Part of a small language model's weights: 5 heads of 32.
Each number is 128 + 32 x the weight over its row's rms, rounded and kept within 0 to 255. Layers, rows and columns count from 0. Numbers have three digits each. The size before them is the row's rms in percent of the matrix's.

# up: layer 2 MLP up, 512x160, rms 0.0705, rows 210-247, columns 0-79
# down: layer 2 MLP down (transposed), 512x160, rms 0.0601, rows 210-247, columns 0-79
up210 100:102085137227124134030139123127066111145109175176113152180139102112116155088090105087168157117175098096109129090154125160137135122119140107099112094161087108124168156087085122119078117127108130126109135180163109155187121157152132108138109096
down210 104:138132135086159122085089093098108129067124176130101116090147126155086119094143155155131186135156162100093132171115193156088129082161181120104128140147140172169133124127094142149088080105100115156097164138155143079142090117170116081124159073
up211 086:160077088082096096119147154152121105151107093112121115159151080114139129109107150107105139132134120117132116184154098124107176071088136180117132131149152132147098107120155104111106137194147181126127120088072111146031134158113121159134107149
down211 088:091089146168113128116126089062079127149169152132144163135180123169076138064087077202171152176110124154180134146140189123159086149151141146101126062079105040140156133188166152125057084105109118128122140158121145129111171170124127101140145115
up212 088:116075113111158137147119112166098130076113068136086158130124093136125154155081121151100166099146108103066130090134125068139142107125147160175137091086146154070151121127111143077151144094132182103135128131122146112210183166142179071088140108
down212 089:123079084114164137165118139082070118111182102169141108139214131117139120131123148122126123140114125149135092092078175138140143124162155144157089125142069110150153121118187129172174129118113145100076081093086137154116153132102134133158114121
up213 092:141110111154143125105140125112074135170148108110145111131085127182114103141086122144142123143123125158107120139190126137189157135171083141080126135146128112076123128144077121111177114207172122151149123130151194109118146110158144109063082162
down213 085:140134041155121091098154152136134153104144108113112127109137102098159128068096092086104084059063122125116176111099170126100125137159137105120109155095059152144082191111114079203121145128146157115134166097146150161115129110122134123147104102
up214 101:064122130148160110129232091114131128108126132068123150145118144140123122102143155169190150107151059107114138096106100168126113102086176124124121095099114086114141176163127195099156108182121108136139090080092093152138179181148093120161141167
down214 103:140129090101163110073104141137073157117142174197143123138090112161154125113144079076148174119126165148148092193080162151108158108166104108089091139132121162103147083165149127070150107127133089115128178139126103059096107078159137132143135135
up215 106:166119175100111093101113120170139094148099117136159121131088079154145112146138165137170121111158141179133128152099079135134141147117132107117042094155124102161061145065136132163056166156131129083138113094163106156170155139138074110136145143
down215 115:123122194110108098114167146105135160076129140133164108127072169136121167175116137117117073133140108075139131120118076144153151077109132155178109095132148121192143150137156188151141080128182178123049129077162142100169153156102102105082103114
up216 095:169164132137064164121124130120124145135119196059094117135169101137180136138155104095142145098142149142101133110159148143186176074110146109085067075095105174113192099142084154162096190132129159123110117122141095088099164158154145131101114144
down216 098:097161134131092086136149115083095138105152133123114176107152155090176084144128128165123092092134107231110133068102065114158122140075137161122151128138135128145156127094160173128147092122139086119099161161109082085152157150181160140160187111
up217 102:070148175174122164147163147172105079123136111096139117120099186161091147091124122073086166137136161143173103089078144179171124127110083158117133111068091124082148163119098166087131172141159151151129129199079184095108081112116183171113130156
down217 095:099112124115122131182111105120142168081142121147117142136139144169138117163152124166091095115138141124138173131127068104121117089069123157098155123130194175118132127103121165103115133103140165130138173155131125119132088062179166192097188114
up218 099:166107095151163103098093129083129118082138114098105133122144152120153119160108165061127137158135107127114105174111137128126175056077118075115099090126144133114200076125100151092133140180099131150152146134090127141103085092112073148095127129
down218 099:081084126108086168129128111119106161125146159073116144096133105146176155086195136150076092049149146097103148134101085151112094123116183162107112146098117084124146132129156159126112098102125079163107154143130108114121145118188205137151150164
up219 090:111153179134154078111108125109181141157122152065106108159126119091170131120115102082170165165160137136082163223177094193185129149119136156088187136106158110080153149100094153061134133115154130155183162148088085113113179095156139105224160100
down219 086:117094116148191114133148172129113184149169131117166097107067090067163134112152139149115112086087171092170119131159103101136078154101120077148074131113147146149173135148097191124162089139137115135103093125130066105165141111137106189115099104
up220 101:082139146114176110103218128097123098123105090117123139110130118116100128107110150166182162146101099173146153123155131086118090128140083136121084122109127130057118041101094091114136158194064119131140140118133182167102115170161122117130136124
down220 105:124126097101152133193146108097090177173102147160087145118122098139104111100165114141177186149086125164149133185111150115147086117110162121132036091146012113094058123133105119160169163142142100114177126107136111175098088187132112120120141117
up221 097:076122121177149124090150164122075114091082067157148104174154135114153131101095121176172160106144098123135107109159126152156120127102074163145108122066085145103117136143101155069096114096115180191100115119124123164147133089122134142087139110
down221 099:148167143146136157164095103114131166223093088103176074133118141120087143114116110105172117151101186115095117121126199120146111099118119110139118156119074116099095146145112135126121192141103092166148097162131128152144152163112083146136097151
up222 106:093137140194096072137118133073052151166184147186140146161131137128059081049070102116128137156177149148138179098151106119099165134107107152071153108151084118144135119123134078111105125114139164127107176156190182161066130132164080116116132112
down222 102:133078155095134123162118096231153138152095148074116093148120139122156155165124101167162174149109150134073120170121140141092105149074146177134157128117116165157082138137132127153136154099044154107136142120120105085086103079118101160119161093
up223 103:139119215132117093136154095185054111191128135151148121138103171149114108089123143163157179129170119070151196119152137078131167123101111131096114116188095120135140137076104137132125100151097151143161094130130166152070069140192082029058086094
down223 101:189103129196127162130128121184219094087132121126129124149173145134138154168088181137096086136136157081098123129101116105095140113136171184167157140103161177156098168135146143140136098068065089117113190075153176154100125108133173109115083150
up224 102:104133095082083106110076170148139146105106127108105126126157118135217095123161178084156131150182046115132075129139101122100165103135106134099135103090090124068146143115119187127152134133151081174081105099105069082142142151102172124128209132
down224 107:147164098166119121059124092106182115142108139162187151118076133142159165076090127150190095151165146103106075132133121071130117139110162151163097096142115135085115137126135105128054130093078054148151089163129202178181158128116107115149162157
up225 100:157134187143093172132120129082111136125111135119152193127086219119105098126066183062121109095166095158081114136197124118136196143091101150125133156138145149116153131110114119143152109121113165125183140083111209131134165128098066091135076115
down225 099:048101116117162141125110150091120148145144135132091173101205107158120120145131112162108110132128158145161116104127196110106124127122102110163150148146127089123141143110204085112145116118132101034133154105120164113176152117101190135124141132
up226 090:114132113118119097064110147122139168150056142139112126127081107143136188138091101119171140110119101135119149112118111102150147218111114079098105088167088164115181083167113167138144141085143125124142141126115146163151158112128101113085161135
down226 089:118128132180137192159152145114124162145102114125164210177166183141100100129144110094087131125126119190149094053119155111169163065163082123104130132091152102126148120188073113126130131177079147156153136092132128155137134156148168141129104117
up227 106:148120136075110113078100105136159119142101162106158194127080137204128173144124151130133156148156115109066152162088141092136142117096120141159135065177108123108104107046091119137127067109171121139148162126124115078107167201174112174115079132
down227 113:133094135102165175138104113114135144119121118133193083134086115155102159161148138132086121095081165059097134166168112152134120092135164166127148122166174086173073189128097072144134091111150151163136119161157143096122201124154099200105096142
up228 100:123143102113119092129200162191154142153126138104087147155139129139119141123170131134116125158165142170123133150097155133143143114052145156089143138116162153161146107155067167082102107144163208164106047130097166122113185187164158098090181172
down228 109:098130162098108113167089141085084154129157088156094140155109143146099151167108116111179136123117093167129109107156178075119106149086094143099075122125135169071173133152098143085095147144127070130125119154083099122154152106127088136158174089
up229 109:091148118148144135120092182109072180112157128155136155194129161151139123101129173122126132123155118155095102131115093100163160095100131158119195071118112187154121143139143137118130126088135143188154100152071145119098123072117138130102145143
down229 112:113168130054124103124127121107097149146163070117126109104110159137091106122147113183124103147146185094100117168142117171093129151153116049136120145117136188134188087110133203126157125131109165114096137098109117123115156110128135129133100160
up230 097:130108146170166157135189124102065120170130081079082154130116174094094087126155200071153133136139117150175137087158138100195180118133126043137133164142119084148065108130128084117155092162220139130109128064084136138120152161080168135136148162
down230 093:161121122143109058122125169124168092139076111147100073143111133126127188107106101145135119132083107122106103165143081147102134146113117185159118128122117154139082193146184126140087131123131139155140154138098149144156144128156111101103099106
up231 101:078148093099120149094161129085121140098106088143135148120095196107134125129155118069143084151165098148128100148168069115138157130104096175121169123140105125105133152074111117101127168139096124085140212086086203190101121117166085096156111146
down231 096:103148157134190131142086094090115103178086103170090177128189164182084126089129104137127143158121152121204151138156153105178057103104110121114115061082075077130073166124137055151150150116131176097125143046139110123111146094133155150120141130
up232 088:166125160145108119086125058116174118146121118157154107156091166137140142120112141070160151174103107136115129149093093170165088112114109152146105110143154138043096113168138186095176121108123094168126137134117170127142138139123118089170153163
down232 088:126130091106184116170171159034130160130143082110179125081130097060100096134133116156116148103092184140114150071137054147101142120099123065140146133163150174143142160124134212093108078107145178088119113153104140112103141159108126135101114071
up233 089:100113117105107146122131165087154100105119202084134191083130098086152098157117123085148106141100140147124108195135097187129165148097099130172120032098105114150094108138116103059145184133114155108149085154151170119136125115144048128125174174
down233 090:139130135174104074087139189148157155150092080100092160087123155178113165183112100093082112141131067137082154150099107144149104118055108127148128194149135129142143116111144147152123111102116168146093187091104084088156117163109122160195099145
up234 120:075139185113107138090120149160079126151139082162147139125150178173134108117115127159153135195170099131127111160147020114133181169102098082099069109093138076137161078141084125104147161123137178112131169122087154120137157093184078063095096152
down234 121:132104146208148163084119140093142052128132120115140152142102182109165136076129144111152119149160172095065130118087153130161141153147152177174150151155178089123125110112184149131132175124094117107132125115128127157194176138120123128097120094
up235 091:153092109150124145128159096095048139165126148172135128160103101105123142071143118082255136149182136124148106107093139189087142118087155080143114112124143137150111069106099126147122179167153134130128148146178100134157126155140163111113075170
down235 091:148141133069151074153127141143117092096145138139160132075099155115172084153075133090132124105159131082077139101134162100106145089101134139110134159096160144134118114173143154128077147092127108095105187127183089136140158172201137123100143098
up236 082:098095079097143105102152125098141120122121119118140193105106136115160141154162097123142100167199125163054135142166121161123145184134120098107129082105174198099103078142166166093126174175060131112119118175161114159143139122168124146097147152
down236 084:130166102119104137142120130139129172126173124153115135118100108109125178121141126182042122107137160175168146111129133085102098104107132167196132097172079090126116131169123101160119084112161164134093144160109094042134139142081120122210166120
up237 107:141088121118110119136042175090131102068167124130095130179116115096134218099100171075118153093186113095069135159128118183144141113148149098149143092158107137118108122095101151034161094185089144095102138164136104124098126109134117109090161107
down237 106:111095080177133102052142113148136113090151130128146125119103142195119091108148095125124138160141200159113104107121132107134152158100150184104152107052079101162145117141107103188112184157119107127127146079229197125099144093111107082127140149
up238 095:151146138131080156134143160128106093136108157124094146128104162157118105128123143087153134108120108140074118103097108070184107151163071180175111072098199146135100053126101078147173131180119138094167120096094117072153147154108155132096127174
down238 094:069074166114122110145144141101110158135143090130186123125159134087153083111105146082066119095127152157153155130103081095155113157110112079126152118151165130156156184132120103143249151165119122165132118072137116067111143171070107136123175110
up239 099:123124184112188147095135131145089102122128087142167074166103133141125190158075125133102139109188137147091106107174106128159083134076064150140112110118135189132197137110151159144131136083121137137199097146161127145180094110109135152146091147
down239 094:111163097168146140164115115120070085131099116125125081154097141107146146107139060155163135158077128140142089146205145093131140115120087102102105112137076080155130161136133153113091191082072108075120115100061161141144112160117078146124114194
up240 094:109140123167149183097119124112090164137108186132138160133060184089170179091094129112147124117170089146152144109100133094122135150121134107107118131134113155158054177140154118118063162131101167142122123143137194174060087156184116131151171139
down240 095:135134151097128129101104075118088132097126096128124156161093083160113106115141137114123137088138114147102097100132113103156135147117103104119153152139185165092133138078143157063127089135097202188103190145153080155105115088102167159106153153
up241 100:117116117162160138106064067093112104122143187071098089120130104158151130082089180147184060144153059122110207102053155136135163133075157183095138132153087135171187142152100123144152092208106136119203118120147105123094112104192127088148100122
down241 104:066089135124055093175164162083102111089135074126098085151129096144138138148146111135138170069109118133116105196110153130162160113138127117130134135144123122130135171120159162150149131098169097092055113176072110143158143113119129145096104136
up242 109:122114161111143116154131111071098094149148140151116087194174072166105139070158099104163174134211157133112144100140075146154138160120115162150126111115100154083053103081065137140162084166123187141124144141097144116102097151093140060164049120
down242 104:140130120112143089174110183174106123170114116120145113135130115095133131176107132139135249082165173141100163116118121100184164177108125163148135127116150099154111102166105144122188083169180164081143113134123112147091135115088170133161092124
up243 113:097112184156103095063147114178120152124133098130142144148156099088141102128122133153169129102141028098131108109109059110096095195121137089104135122089062185141093134136152136090119117108104165109149128128211135088118104149136056174104036158
down243 120:157146124106124168115148166086125085082098115146082082133169045142150162129150154113135094146069125104188087167063107141099100160156128128141153120112097149145130126067197084103160163102138117130059137089112074116038120117115104159084101148
up244 097:127143079183147111115165113080166126176085143140083124124148066108051184135121151178191127116133071104130147089129108163129144170075125144142092128143131113149134108097126177073095071178134142101119142150162154091056124065077071095128074151
down244 098:130076101058135118145087164092128141156120110152111082090184120147127144113163115161199132108101158128117058161150169121135094158146168110132126103147059152089116089144136149156097111112154097112151169116106097140128086142154178101172094124
up245 102:052117098181118186083117134089141093111119162122122172134147178115084132135102155121102134142139121173096113067121144118114130090182144178037100118147157093139134102172123115130176163185144131145190128147119167111118123183134172131089167140
down245 107:110116130173104111186106113115158137118114104115115108092135105106150095192184125125062079127179139141118147140084043139135078132150136096112123155134187141126094123162148153138172120147169189136109132048101097096170111176115187144139097111
up246 092:086026155143119123072126114173115115166079084182122152183150141209124165112084191151144152112116092174144115089158135121099159111115113087127113103126064131168163115122068119115126090153166158133168134097105180138123117143087079084056105127
down246 094:140085150151132208136100153106124137120102099119143103132115104130201143132149160063135097154146153144119111118097115135145148093101131155134108154096153101062081111159107075159190151104144117106125138170185106141123140068157190167170144101
up247 100:130107143103128168098106115085087078060193089086162131122088127149127138125173150139125141136141163122069112188169160144183164146104115116132134132133085097145084168149097076162146116136111143196123165179124163153160119137145114131181084124
down247 102:142170123088156132137119105106097081108153111105127177171114103089110113077179179092134148157083121128131133128149113110134082091139190108114079170110051047126136146149086092104079127111144111123178155128086171195188124114126120139111158126